Weights of a small transformer language model.
Size: vocabulary 16384, 25.2M parameters.
Architecture: LayerNorm before each block, rotary positions, no biases in attention or MLP, normalized queries and keys.
Each number is 128 + 24 x the weight over its row's rms, rounded and kept within 0 to 255. Layers, rows and columns count from 0. Numbers have three digits each. The size before them is the row's rms in percent of the matrix's.

# layer 4 MLP up, 1280x320, rms 0.0789, rows 679-851, columns 160-239
090:122112154100119138123116119125087127122137187129115146124147151137142129141121142155125130166122174128154154093077150127126117098124124107118150098119064139128083103120133124151117140102098117111151151107171151183090116175122136090131120112
088:095117154139100111167127100123106116133170104105144160125144088146110134092110165078120186129169119106145134127146138161148129128097109121119149152127109109113153089093110098122105074154127078089099156108103165069094105157117095141107109116
097:145136115092089126120156134126122133104155154149127143103111146150095145124142139126132108191086093062093151144089131168142094137149148134144127110136115124113134175109149099100169127161149107153094127152122141119114121132130107114113119145
098:136127153115148098119144172090130144118129135139122133163120080121138118117133153128126132177139141133084158165143138111187129124157134122120107107072087159086120066127154143075165114155102170111139100094083175100067119124111101104083128120
103:184141103106130120107089154158121120126155139102110126105094154105089137161151129094114089130148125128114119138118124169123100093169145174119165091117117111122181154090181146151135091105150134086140107151114152089072111166109187134108101137
096:095146088115099090138138115118100128134158176115123172132112126105086164112132126089147156132132155166125162130117148130142122122093138164111096114112096083128093114116136138114132118160137135124112095161089150126120115111118146116145098117
089:165128081137123155122141127159111120130131115138114132119127175162106104113121174121100126135132125131136146138121108113157144132143183147116141146150123109131122152089143095113149096156083127111132122062130118137113116144105158140126112157
093:136173135069142140137137138124155131117122126142172166101108138144141146142168127125120091128099149135090142134081176167119120131184133125136108139103118140122102155107136150150142113132088171103068103158139174114128122131140119118111113139
100:188147123114155079178155133095141134152129129144187148104057143162122136127139136089163180117101123095137094134081112135126095124122136146121138147127143133159121125126140145090086090139082099151137140117122124119087127144093173095134146107
096:125110107161103108123117178150165134175127158142138115152084161137141136161091146130132120143123161113104120158133138181129124124131079154143166112119171117153160103084157113118148121116108129094089114161145155134151133137110172124118105124
090:116100126138103141142166128156152131150134099121147133102128160154135089093152120126141130119114161118136147116131117113171100078156090150113134068113116149138180095120125110128121141057118122152133129128086100163116146144115149148138083133
089:123122133151140147136117119086141153081108104177119188138106102136136110139121176109127169174109127131107111106087159110107070109125139124139132112134102104156130173104131165127132123149092165088152083110103165139123101129154157123155077135
117:088149136146135135126100146095171121172119132136101158169094143158116107128102131109124136097098142110129114138084136158149142112142114164134150111098123152128104159133094139126142092136127091104105182132102138109136100130115097144118120176
097:140142097125146117160108151111193124136112167106096139118111119118146122149115122158150136126110139107090114143100167120134094095177100158130113126102181158101137135112162138130143122092137102152122099139108136152124120132099174103096102104
104:104099098085117125118167089135153104118131132123115108169123093164131117139125116171134151150100151127110110160145132109144070142122140152137142079103154182142124158122104141092107151114120099157134149126125123140104129115112122090093096111
106:156103142119132085137115120144070130138135153162104167160088109161132140129119109121117163167098131103137130101136124104132127117115124157123169100123112126162150110112189129128131117139067145095160098125132136129128168131121116100111142134
103:177149120105106121189121137120111112151151173127127140158138133132135188120103146135129131167136144152112160164164133124136164148140068132170106130134105124127162142111179126108140105137149132124149161129098111101156163127103142102125117082
091:116147127170119118093107110125126135130126134150122176088120149165104147158156103101142149139123135155113173119105148122129096121148133149091147138068096142162125172111108112135111140089088109134097089143126119075132147150148155143095099101
103:127129144152136100123144180131127100170166155099080128177129122150141149110147135141154145166142160146090164116129160140111168113105089131102093085114093131129126124115118138149135136098139122143089138137117128108102182121103106116111148087
112:126117070109055097160123100115114120178110195117147134162089141129117169160103153097105148096147144152124122157107156082166087124122169154100115102128114091130154128113122139160110129111111105083136114125176100107120153148133141122129121096
107:105107112123125134114142130128154113155165109165112128128143104190120145126121154141147144155122151135087148157125150130163148131081119147115121149135094115136111083135120138161133146098091139128137158120097167149140144105112124125124113114
110:112123134101153142114184123159121126152128158117170161103122100162122169171080147129174138153141154081086128134111118107153087143117145139087165088095154116142133139100112105120134141099117099115173135123143109097100135113132121136142111085
100:112139129076168100153119106080118159158165153110116110124135136118105162114100116099130127152162114146105134149113127167105145105169073180155171118116111142152146092120124118157107132115148118137126124133129145144147138166077142126127190139
100:087112148148130105100107104103126142115157132159160162113146088177111177108121130129131136100092122141115118136078116113162159151088141109090118117110147090137150132140124109088128175113146100125102155114136151090138103141091125148162117143
092:109152125144099155134109159117095131157129163155143118168136146131115115090167181130165142155107113075128111127144189131158075118136102142136136104148102162091096132088113110113143139114135136142126117155086106136104155143101153132127128109
038:137143116100094108120138137135172164146165159124138178149097132182079121137161188132120130108081167121113171166124152147155115098119152181131118137107148152156117106123138088132129130122129106087133151129128112091118125150071149099113150122
098:136171163116127114123099163124137151168148134096119160125107117155119116091126166126134107113063165107081076127108148129159140120114132126123111151072102114182121160105100090135101149133130102115127143123107110151113120131118155082106133146
098:144105095158127132153118113123183157156123140118151186104146134146133137150101095096182119138112154146119077126151126166116111136130129153101158124122124116157148122107137094128110122128132104123108157166124142062115154168113157128091133128
096:181145082114109090093175144076152122147134112132172128113091145163103114123143153107105111132137128081104132116100148158095078104084125130125165063104133168143161160105162120100112124121143137096130101124107151123104141132139197131138147132
108:113151110128121106141120176121180170146115111178096102128135141133108128099132120117153133129065113119127103139125172149146123114115168130159116127092134123109130180068111096117166094147121123127109110137141152137116088121153120103107121075
096:096133120082141096137130157121172122145121100122154150117097140166084146147130114124087115091124122134083086166139172155154132112112147144130158073116171151147119151133094133136120102113139116101143122120160110107151140111109157111136113076
109:142166124138122148101107113110125151099187143152104149143133141124120138075167155174152113169133121131130100146133084158151117106118123115103152105120114131133133141127111133112158092125101128143156130123111111136168185180103097148164100072
111:132139128102126138119113109099129140129191155141156118144115143131091118109102160161122087131155160191102146106118175132121078083176126143128168090104125119131074141120156096128119104134135133103114157146120142164132163127109130106135119143
106:135131115119142129108165145115120171100136150140172165137126125138120155124150139093112163143117144128086145110093156157152145138185123127135103127111093141147086147126131140142119106120138156109136108165163138155120115140110098066128109122
102:112183140154141075169126114124169118143129162097147129145099112113122133112111146113101176140128113123110139127136145136112128161123133137113140153111119128125121174137135122116105076167137155123103127090109132081109133118111157099088153137
094:098156095130140107118121145122144116173138137083167150160084125142067157125127153093125146104131163079125148122166153164182117114074134169106144090118181131121114106140153087095118135125161138122167145100165103160137154136140102119158132111
110:112162109103122088102125141114110133105149144175159110152121168120110167116120127118135156122137179105117166161100190164122164119100136151136132071097158157139138064124180148132100118156110135139109111109148166135122128111093134138110132149
106:163152103121115125129106117087124173154146100158144115146105134186101107119163152116160147116123089127150132155112150111137102099094167172126118097131127111148160127150113120128129106121067154099141105146089080129132155168125124082117109128
091:128112088202117118089160150107146119097101133132141128130163134158146127149140123091141131147153114142134141149100120129161132155102106132100110132098124142144105111099113102135169122156126103134120147108100128108108167114081148140154086145
128:114173152120149094148109126108154156091138114149148143134124117130118131127142161111072142166137138134087146119113117103151110122120163113162152120134137130142115149097196107117139111144112128097105102167120149100144155137136121111139113162
092:164111083089151137152171146142176116172113160117087116129110144133150145114101121159123156139082185153125142114140105138157128080142099145129121116099170093085097169076146089123123119108082101135103170108139102120174141142108152139106117171
098:173136136102101148122124106130147158125133135107154140116130147155144165135100114160125113127104127119127146151089144146097141086165154157110135129128122115119117173122168150138121124102064140101135135158125168125117176123111153067096117120
104:133119157102128096134082136107141142130118081167099132127097127138110163132131128118105142123099132117080108150099160123131119143147192160098158130135116158097109134128056123141151124126100134138076102160123181158131173122145142139079191143
093:145139139158078141172124111184126115152127119140100188104144129135065108151150149098099134116119158139108164118084153103127095140091105109103164097093164166106137118135130134126142125092140134116134103105131110130091098125121140132101124091
107:116148105110141102152136084165145127146146135150171113127138113160065172134154150115139147105121137118108150124113136195122111101148107127133163121147129133131091161127117098130090087118114110134135129093123124116147124120149131163154117158
092:107171129139101139100103127166087127150184132121122124137127080119137128102121120148146135139121143125119124164111116125169105131112097164131073131147096136127116139113101134149150138141117122179054125134161152142114146133140149110105084098
094:115167137124116090108113143102128128144149127175115184166120089110104117203132122111144151102100146142115147178131142141137149147130123147127119142099112108119165139100109129126137115142115128137147130152124128145132135117053128107107133143
108:148137124103120117142131146120145162144138157123140176112140127139077120127154161108145127144129156106084170116092185130158088127125139132116161126073101130130096160114155110173152125091083149107108132135102136135114087133113126124151135144
112:128108127142114157147123149164066181115135134123133151147122102131092086096122140165142086134120140114118141110136141107125120157159137119125119133099122140097164147129079140148141131096114115164131121123116130149117148181118126103127144102
103:113144108172114133143148088158103129155137155087103115151123184117110187117149156114100162109129135097166116146104161112149117126128109139109153111131116116120090145095111136119108098105150085111063112129142151103108126117094134092157146116
098:118146126116068111161108187115147144118160128125140159137132127120101161145106191105111123122106127105142102127166161143100137132125083120127121111131134136146120118077149081104116132138132116117124146112117142100105105152137142117096139130
096:094123128130136122125154124182091132083137123097069131083135132128122159084106143163133160159129179103133132139133129138167078129077074133085120102126131139156142123096110115135139120157079133141159102098136128116150134141060136128137153084
107:149133103085124123119131096115147131171160125164157118097137163119117140121157124131141115114151183140119114124103153155154067118151122115119140159142153108121139130067145142155151127150111136122102067101115154134151111130137130131136165094
105:133138117123085132141097157118149174127139162109187137130133163152121125132147120105085152164142123136096118151166143131165117144121126154142163112117104128168100127121108125155077134150129142122146123110138140138095098152136103139121120080
100:153179143113127170143083104150123177111116109146120123125094156136106101123149151088140177177132151124067109118118142111137082125193128157106148101106141163136152175134115162103127142126141125115120146134164143124126121159086129120128131112
096:168117114120125122149166168190150108169107124116085131104093111138081121124111125132068109177158173097128144154136131169130119123103071153143123104115135100133147108081148112078155155126097194113113097113120074141151126136127153124149162122
098:110123112112098149122147121085151143139179144147103144095101150144097130091146154121140151173101126114091149120107148131155099070107122150101125091146099130170073139097152125182157125111113112121112116106108145099151119191120197127144115140
113:146189104092151095104086136119122151109177175173115123104099138121112113129130146165110149148151153135111166108131165168137095127151121154158122108136150107140135118080140114138128138116122089126118135159101112137115153153098150114100088144
100:156119161155154125109111169153124117161137098129110123143097122125130130135116181092144103165090160119158158167133183109127115152121128140127083114098086124123098132126137097145111074115152139072124131134173103131110142108097157130131087111
109:153113092125142129127170145155129109167110108137127133159157134180116112143140171143149099133084106148107088168086153150120102119131116090166169117125109110118152135083112101131104142134136110130118134072173118135154109160098118111142081090
096:164165135141070140133119127164100142168152102109141143148122126143086111173139108118156121089152124124122129092156124155121133126146154143130166132120137133151155146098108106157140091116091156145131142098155114145142112159135139101146111128
113:170158079120093155183148148133186141109114167169126140126108102126104165137138104118163128183128118141093110132136152141116102085104095117137081103123139121102091101112123093134145122124135093123140119144129119124147168148099141113145151099
092:107164121138131132150125091103141168117145080099113159149126091140123115159158137122133129131157098111130138126148144165150127173149121122110147090117141108097079141148141120152132137147157170164119124135114140148138169129141148108097122112
103:154106095069163148169077176154140106142128131106116144109089103147092143142142108075122113166132106149109160188098183097102097093144161135142123100127127149097161094120111095154122116132125163113143140118130096100117123136133164157158139141
099:144153122103111156153112112134072124120116106115103136095120096120091177131132135106086146135160138124114128133085139106130128136167105149100142142139114083134140105137174157148172139106121121124137149129130154125126138181128178117120134130
036:128128123127070112128122125132149161149162170109151179110118117163088112138165176104126150137106136139099141143118184165124146146116124143113159140115131112140165110084152130115151124118117124097131139141132120136092115193099116108151154093
106:115147142098150141143095133090096118118148123138124131107101109144108128116106186110123181128123108122119148157073145136113107142132109194139087117105122083117137101115139135148172165146080160091133116155104103115104135164135117126141114127
102:148101167088110147081087139106130151114104167125132138118119127147112104136149153082105154124134140114145137177152147162119100099146105153169141107110090137134102150130091155151120108144109113097126140125122088130105115134130088120151111145
105:141153123153130122150150124135101159133106119104126108131152109160130128148123183117121129161133105112098107151119156111147102073186133154088107041134129162086113127102093111169117103134112096116096108119125131117132121146158117115146138136
045:176139130097073091114130146140149170156146170122146154116122108165098133121138185123132170111116154129125132112107154136168151134115131170134131119107133090147100143073151086099150128142109123127099095142095136112113164153102179111109119116
094:154176068150122158188108135119187146095152143108148132084077123141138129121142131124148139134145146080142084137081123105126108115132102187131110112134116096102128156103145154132128111128116126089149134121093142140146133139111119139151151117
104:136160151139138152161113122183165129138135168128119115142125119155095086111142159071112112125131107144127155135099126146125108135119123118162097136140116150106111160099132105137166097097141144106107108127146154141092142181145153144086150103
095:169144100128134133100144161191113129128116123132130105110090138143128122149102135126112091131111131143133162118076117108133155105119145115135113080150131137076147088097072124152129102117109148090141136089135150144091124132128135113114135103
093:135160168139096130172163156153114154167161171135146144151123149130108143101125116152124138171119195183130159159155131125124097138136113128151145169129129120136109126098136083088127103111119148114157153103120104125151159159142160144122145087
100:190169116157149145188075162125140134145137144105100128131117098146052140102129129101112100143152127113118142125163137119122143128154100137085156135062104131173090188086089133105151081157095113132127127138148114138115117181100141114141132127
037:114148126136097104137147143126119122098161149112122155109081098146093151112117180142108127143104134154117116160104121143114102147140125161096133162107100105116112150071094100130108115116117127097140120126123114104145159171096155113124117091
105:138123096108135123154154132146153158137118121090167126139092148159139142117149126119125119165147143138104132173139148155100131108143114131118124106086106141103132083100099087133116125129158122107072112123139128118069153163113136120114139131
101:122141128098135143129144137130128104191115156114126151140082113169146128176096122140107112135086188116124118114111147190117082134174132113107089111137139170121155072118156132101133135153149162135117166125165111081132123129129134132088144100
102:167124131134094145101115134139120120116129191118134133154135106125071163167173129141175106155136116081142122095098154144117104142101121124116165118125128143122130125126120154132131141150160129162155134158087155120125133139086137136104083105
100:149143090132133123121112131111162145100126133163142136145122139154108124112141117087158134164122116173123150119105144104167095143132101139112105122124144150130146110121110133114090062121095134123142127154130167081106158137092096115088128085
097:155092143141095132136162164111126133106157115150123101150117156137104135141130182141099155143116108123128119158089139104122157144186131125109148100110137185136092146105110134112128134109136078133116103134122160134128120110095125150164187118
105:112137140151100096116127163164096160135170112153114136124110145144112160134109119173153124149129123108094125138119126164187101143132114145087126135068111077136161147127128121095095144144158127142128107169139122135155147139092200122103086165
104:122150153139160098122066130109135142130140139184113146129105122107101150165113174135137090094100120121100107181114157126175148121134150143130112134102133118140131145125173104135096134117101154159157112141153151144163154145120120139120132172
104:133171102144145153126130141159169160091146080134117151105127097144100113126120145131167126120138159146133133094134126115095120126169121143084117137125155157163100172112171113135144104085077111139100134141168128119111103212147179138135163126
104:123112123134139072108148090094177114122126146139135104102113072140111168155131141108153123101110141148108133138115137130194101120124132173110136141137104142138092126139134137138169126149128124104102131130086144119135128116076161092143094121
093:146127111103159124139119145160167127158165121145123136140110113116126138133126114165147138163135142119099158104090169151148138143124090130097149095085129140124152151109150137129128127114102165156128106102118141153142152126076103165164154151
100:142122155131143136117127129135195165164128108092116130124099148144142165136089141126112106113098126151089101157133176118135128106114097130080094113067134140068104161106159163165133103124051156119117096136120115164129135144109094109134117134
091:152152118155085143108171109137151111105138152173110119128128134127120104143124084140142145158112145096138146148104130172177169121120103121059163143092135152118145110127117140126130092103134096126125115093133171121119141130111117123126098106
117:164132118133103127130139151103113120122134161102107160135107113154084125112153155119102136133066106133080147099104139111129093104109158146144057113122136146081149138134122130131176137112159129138099175121100110135124105117092102112103092088
097:077130145114083091143160177140158117167122128085107132145092119129127157084121112117117138151121197132115143157133162180157128162124155129115107105125130100131107105090135114089133130105157162142101152153152099141068165124131090139109159119
102:133152125120119146093106143145130135124129126115118131142107122155110062163184124148092149124102172147126103111120126147146133094159137165132135085111107196116126139109129126144124150026096187140124108113163158141109095117131139152119115129
098:106160121159105143133150156120148147142134103112136123140135106151080179135130127082115124152153142099135109102161121118110141160102115126134108121086125152101142138109120127095149109130080132095119119152099118107078114138096151111168141127
102:125166130144147118130117142145138136128128165088119129093101155122129121119134163145143129113112172115097147170058170108162122156153133142113111149097154113109153102135148158146096188116137151154104138085167117164130111142106121082109176145
103:153136087137080066105132161109133126119118171143157141146066148112118128155174174161131134135151127161100124130135165120136135111131127142137147104135148118178122139139162108125154139076116125107159116165124167154127098137125128120093162078
096:091139130113163140106181123143119112182134115112157182146132092154097155099108148116139118144143151115066084117137158130167103122121133179122166108122157133108105117103151085100127179138139140123158132141100152119162142139130114084150099091
105:127170088118176095131136152126132144143134171164136148152100149163133118139136130162118115152117115169132156114124118132149135118120130125100139114120148115093127141099139078137125120100102140124131153091097140096148177132083150113128104120
100:134145120092108130125148154134123122119142108092128166107117152170131164102115118108134134076133141117155127130076148152112139096142081145130098126105139167123147117100119140138096120101128131137111116095100163151086159139130123109130114109
099:143115120123140124096132134149171135167100121128130140149117114170124121122130146133138135133133120108078118147172133142120141101127053141123164083095140108112161090131124134158108117091117133143128131130109133134099099119126116088121101119
090:135134123094136147105137161090175188132124146113168184169125126151122141131160162086143153148099119135126153097113136120114090124141098122109140129098086105104110145122100165143111154119134127119112134116108184114125162139119141096039108146
113:186132151077138101078129120096132133118127091135120129098158154149085129163111153103117134167129182100089151184131156144163128097089103149135148117154139095143162123090116126109174101109152147135134143142146130135076152124115138141123039163
100:154146120129136131115140149106108143138124157086106194180118142112114165119116152130139099165119104160103129126154152102137098128112105101092100143127064120106163123055157099143141122115131118089111118141123143114127175178112097108135112125
109:149143151113155126121115106148111149166162114172093141194114180181077140148101143117092119106143128164078093155097142180143113087114136184118141112148144123157116138124118137127098104136133171112149114161125180127185126132078142072153118139
111:143166176138131139116127107167140158173137154189100124128137122148104117134170132128100117119104121131137148143144139109140095107099119151156108108104096127097132124083114146136157108146127100150131086181121133116154146157119110080143114135
095:103139142162141136133082162142153145128128105134122131149113132120134124122138146157136122175107146118104091154143141118125136167116103154131131145097143130144108116079120135128136089156100182136106108160128133147097146132127147097065094156
096:154145126116107156181131116087125175116152128151176131148126121158122114086117139078123110156113135147122162117161131120122153148127109127178108088122105124124155159119153156106098094102160120119103101140123154087097158171132107098113092086
129:108181149130143147111116106124116159125139093104105156123127130149137119087117136145126156134133155130075133129129136116127132135186110120129101130103103134133128123088150098132136128101122135091136124143123094109107143168124128154127128131
098:140134154104136108121112139141120090116149119115080114120127094138127162142127129130141115106145145083121124165093143156139140101129132175139162111104142137118114137102157133149137117129117124164120136168126113098143128102127143128096147133
107:167152174133141119104189175101109184144151103152144141134116100141128113140102142123102123128135099118141161134111174103162138127126154130112150113127105092115101099107115107095103091160112110147094113110111143150145140130112138130139141124
092:159148142088107091129176109140108160149112110176106121112082180122124119126130118155161112119105131131142198141125148139143127116159104171079107089097134169164151133114123143132133096132114100132130134112080127136081059126114172086118137119
102:156167135147092115148114106142123132083127147123112163124118120158088133179090186106134119149077128122162125114096117101148108136168119119122131128090118171145138156130123151108143133105106129169082173180129130107124141131104114105127096124
108:125160070130156137147134127130167156136130154112143151153084130163076111091158135136150129055081130125118136155073105149130132090121105136140114137137167155123139128146140110131086149121129133103099153111142113076107120170139157110153106152
107:126132132117141094143154140079125173104138139106116146169113149109113145103128145112165112103107183129119146112136144113121125118173133126082148143115105121114076145139110120151159121107155121126128091133099165151104130138111146085133129109
114:159146110084147153127138127160115136099131115126108133091113106125120170106162165146138114141041115125111131126087146101156131144090126127081163086147123137096117115083136158147168133097122127148168122132091118133106143190163120132125122105
091:116130158081126102126109168161153129162120113131177138120122118141103141127112127116144147095150129109109123124103170127152129111106109131115113101107138130129122115120127103119125116134128151141104096103162127114146148110133137129112178137
094:118155129166111100113119164144168109138162181112113110119135156154135095138140131131111151183137150130129123180139121137089120151112110131142090098120111151130087104125132081143150077122159093058129131120119111098105109152122136112154178123
107:079102113118107126092142163149133135146150109098147149176096123156108141116157127138137133130130171140126095123111124148149067116114152147118106129112107167130130075126124137128148168136123144102139108149119087084108082121110114141157135133
099:140154127107124163136122144143121122139105148096122166161122158151156127202107172144125125102112106088080122149083185109139118140166167123103141119135085132106131139140123134180144149181079096112129108109071125131149154121132122121150116136
101:135153147141150141145143131164159116144114120144078115081112139121088126133123127128112113154144131147116138114104126112139109118137126149104119100112106095149146125126143119131148170125164115156101097131097160125097156152105154052122063126
095:153151133154122138153086155166135129181111176092109142122107092134109095176111146177102143109111113129148135144127144123181115104122137151081144083141153115097175131108135103137143123142081107156115159129129080147122178145125127125116128096
094:124190124097129125165078124107107155097144110167159125141130143150071142133172115102078156112130094049111142134071131127131125152133144128123150123107138164121110085113111105130133125142130140138131110146112118097113077143136129103116142156
105:139131113137156130152156125150183156149154134134152118105116167161122113125133148129116108132129198110101082173064142123168078119132104130152128112102100117130104115117128135122089095095111119122130101102124092144101102141125125126122093111
095:120136142124116127122142112123118170128126126154158184141156135184121137101104112142090113132136148159115123143101144150121111151113112156074129104080133104118139185122139140084152099087119134110118166142154165096145153165090131119077104107
096:115129145098109123116136108117129119161141131157152142127137119121137111094166151119152148104136161113095107137128147099138132063150103155093125110082126123123123105110111132148101126132119118161113127133114167151157121137148191091119104146
105:112108119071110156152155114150148117155109141101139130185115133160100139114117143151108143131115127096090130157064158131124128129134131132129157108078138108118142096155134136149116124188109114100121131111159080149118090125111142113150111106
112:100106120086138142167163114087156142140144166142098171135105129134099154176089125145140141128118097166061117124097130130160121112145075124117151138138145142147170131147159143106133112103130142142152103127120161079089126121111145130083085101
102:137124127132118108155135142168152153164121124102158101127105155147135107137172135155083148137143125118144151139097136122130113102107094172149131087140130153146119096097150135126093089104106123088116157151146124132120117137143118139125133133
091:093143152118144135153133102138129117129160141137132144170115123125133109113145130105098128146122117111092164148122125100130163118112120150099113140153101136139119128142148117101100134151126128112098131109133105115112152126077155107098124143
106:131122154092099130117142154136133179151136127152150127167130149154138115133106135123119145174079135155151153169124167110132144125131150098158118131130176113110155117125119120117131094156112133087125151126106136130060107112164090141119121116
105:155193111126094132132112118077134155125145129154130140147118093119129116203134146077145144133083105110099117152105125138164152133178162129083146119147117140144114137113137093111159089172107119135123122116121111092145128135083152127117092108
105:114124146127153140084143124146131125117163100125133143110114128146124175137116145141150140145142144128108126119116190149121120158155123137086151131168138150130150126101157124145170146101091103126119127149170190093118088138065140136131133150
099:141122101118114129107080188177118141125114100166133117146146091167100104140137163130138149147132137120133120122113154100132153138102122123125137096080122138139106093104113117120136113106116113130089105087126134160105128149142104137134170106
098:161171152100149128092147122107131151123141165116140118153139143183125107138163138148124159154140143113106129162114130185118115139137164163126104123125117131081059166129145129109112134117079126124063126157115105133128152143129130115133111137
039:149161123115106083122141172157138160127163127134138193105075141142066136138108153152129133127073151117161132129104162161128085103131115143103121106088114130111126128088157098132136121170115116095114158130098159121123184164104165106144100076
106:156134109101121145121115115136126152164124154196157139121078138143079151136113114137108087148122133118129113130134134101131106101167115122105162094106135142142140134126105106114181135088095102099094138059081140110096137162108142074132167131
106:117158091112047121157125136137107159134115129162155112144064134152110142120151168160143108136093154163137117139124208118114120086118128131159118116101128133126126131125089108134143124076130143123072134124105119164131137196137158087127144129
127:091166154151144111116090147087109162126110113107116106133089140161108141104124152132100148148134134156110121133105168110087148166161134139102133135099139089146100136068102119158144120146136095096106162161145102133107176173130097111095105150
109:140170135156104086145146139138108117137142118092107133109126058152131168131132150165137165131130147099144094141112145115178158160108094153083128118089132155119135076103115136141135139129121126145124143158166107134124165119097120103112090106
109:109137113119154113103128132107118205142142142140146155161125101134130108127115151140117169147108141138118117145151139150178169138103101111101158119105125127147166119115147102132104141132114129126118149115109183106129154138101107123092153113
098:095162135128105102117137105163145132110153135131122172091146109129090166135142165161091156145153169121119121110113140136168102161143096152097119083123114130121156111136130120140118139161144116139152115121155133111130147151115183112111092110
100:166147134107146121123099122132094136139169119155173159149121142139119192141125157159109151166151108145094166142143161163109078132109122119132130155137129127116155123108141093092110144152117140118150125156129118125111169117139091122158155083
088:126154132142099131131108145164138116108138140159156150134111192142096105107165154115130096145097115082109153124128113144147084148120182110096124093125135123090145156116132107104162126138143113112134093110121147120116108169161127092158121115
088:107131155110092108162127117123178137125116162122136133128118142120124115075148119103156125117110089081154125119144143126148059137161148150082088124137139156135111118085124098094179115109141166157118089135121124099101126124101105103096095107
101:124107192099082112098118145142144119061158091128117121135132081147133141170154132144133126121101130111117120141131141141126111144147162122143095112126113109118114136127112135128170127131131131099090136136123165107129114148128107126119133096
098:116100158133136133157108092129129110097138157142094166162138159134121140121152138136163145122109153128093164180130145169109100122153111129114118108116105147108133162093145118127145167101144155117127113087123181125096132137137124091111098147
102:097145108109108148102166123147105124162119141143147112127097112133102129144119142163126152155139108157127121142100145129155090128095108136145107115118123113176139088113161149103154137151104136084111122067140106133132160136160125130094123110
095:160135077099136089125105147110117141166131101114139125094100152139078134135164153079112131080125184106135105093088137176133091114122073135102135120138144133150109114155097130097149121142127151111134097123162170159093108116120122146142152150
102:129125132143097140110146076124150128112110104154158139124158130173115119134116107150123207143141179089119120127107098102130105141129122154112132106132146145152168128109099128041135099134116107105142119144160183100143107122100147124105099114
103:123121098096149153173148129107175151132136132106120179134106113141131116157157115121143156121104134159119148136134140124096101120107131194149095118124113136156109164110160135137120169115139149117149126120096149088123119130099141093118110112
100:129122166136138091116125134115159122132132130098120169139134104153118160135146129132150098061127154134126109143108134152126061124156127199088125112090185142148137129125116116110147156133132093144173100144118144134115127100104204099142176123
121:158138141131114106118154119101163123138137135158127144123095102125065109148180132081134122120122133125093115114124141132139108125136162136162163100121158139155116138096151119106136099121152142114130130127090146109105101141135140102155150126
104:134159146139073074090124155128127131133140149125169135142089074133139112120142116083108103150119153125141132181117139141114138154132122116120104069114150109122147161141174110110161128127125121107113167153099108105087162135103168131106132134
101:139118142140122140140130135119164129113124131107168128121084077151142090113137125110169097134105092136123130127153147126157141119158135155165097132110159123126134136116107131133112107087158116103138106120073124151112151129090082109118159060
098:110119130112116129168166115137153083178119121124168168124149146210100142105123136109159124078139163119123106107084139134146094140123126140122073110104155115106137119134141126141044184146128118119130092107145110136137118089090128141169112173
104:159158166123133141127106086127100141114162153117135147146088109110130120169126138109128118153154122131117124157130148131102101100115124158110140127125062128104161142100152138112103155131126166093082140142132194114119125159091149108124176112
103:145127101131090113165140180107151178140113122160143137143136171115144150116100143079134129175097127157113101108145147111117138125145153139151162137117143100123111132089112128109152104101110167095078116129128125093122130164141145122159093109
093:109167120107115155132089138160114170134171146141134131118135137151094130156141114154128135160144106165134113146107131130106135126106122118168148121111124113158117094112119073133119125139159135171151127152106081108114128175136110151120095096
107:143122115116132141071107168135112151133133101158100149125110115128120173157142151142140120098144111139083152163107154114163121127149095161101155129086164107132158177104165109141118136170145164116141140141113135132097122125144090115128104131
098:139164132082124134115148158117170125152133133137089148147117161143146126115127139126144148174128130125113131167076183084129115146161129139138129108130102142108139142103140138117164162147139170126157148142186133166148133176104142109084115126
098:155105131129159133165085142167123129143147106103089181155123150154133146116087166115113102154063135165099109140120131166115127122153117133118111136129088136154109140116144153127108108137155146131116147131133142110145135181115141118087129100
096:083166097096150148114165084099114142131169110153122166138116160168107152097098112149167156171140139094105116186109151166116110075114131174139152105119110114079153102121089140123132079112146127131149098122141161139145140107150139079123107131
106:130129173114166143076121189163139109116110107176139131125149142131090154131153139142118129099148127119103064114122138156139144124102090118144133106111116124133087143132131076105152176134143147115120121121086148156097133114112132064122156113
097:163131095160092157104135138155135161125142133185133150114129120144110148108160118117130118157139112139122126120122119127111123147137110133165116118140113116117115144127145120144119092150095179124113107128119074123123131140112135114099127149
049:162164116119118105121123114149103172144167136099141188111117131145113133158114145114143173147097181135133163174111162145145126138149083177104146109121113138133153163117158082157113138121119107079111149154080100089093159153107150090109100088
099:132154129145122091116078185111133147089138105145154126146119133136110191184136116119100107130093179072124105124125146153145133154127124141145163108108133106141119160152114123146141143133132126147150100148139152109108115108121161117092164140
101:129150124137158153124103163094124164127143166122133153108120155138106133141111116120140165136133165171106162118129138163096135108131103158139112112116096130141179132104145135114155101139099073129143117137141135101113139125131147120135150153
101:124135132116152141122159134101163147108137169156155115130106149134149134150130136107152139154126104115128144171089147146093118119177121127149100130140090124144128135138124136151133140125111107089130116145104143104147118159098164134148115124
097:105139148105154158118155176073142143081136136167134117164098154186142156143164124125135139135123175118116089167101146092129161132162117105139172129100122127136146156101114131147159154110147096142114134137086153149157140157142140106079103110
103:141134088110176100126155115124119113094112128109149135079130176126125211156122135129104154161122128140102108185107193111128111117138114136132138113130156123163146125109124135133151163131085131109100128116152143144145169115130115127170103102
089:171119073137156146157174123117100137098123201132122143118106133183119127131100128170145162138122104159114143115088134124122116140134139129115131128123069118176152088129170092109158081108094118099103160083100145054121141122075125137083114115
098:139142151159095127110166129143183148150181120139131117126165113149131184140132130181100108100129202124144131130167112141157109163102108126088122104090102164149141109116133109122149122152128109135161121106110100133151134171142120117141142139
107:161093089103087064113157157132147118148123141136088132102050124192098102150144121148114149181120110087115148130084161119149090129144099146113147076092172123122133131146157115128125122146146124126131072152095150143065103112127124131182145140
097:121133108136142119113151190093174147132156178114130143131135128106142119120164138138082152147083093132106161135146144113115113132151143124156101093132118150115100144129179078154145084140109121113147147093154139133104115131121135092076119104
104:150150071148149125164122079125152132144149165114105130114101124165104138167126146141107132138123111168139125164099129107126128116146173146140136101129128100130124117122081147118184091109136091113143096119115144119106137160100182102181113133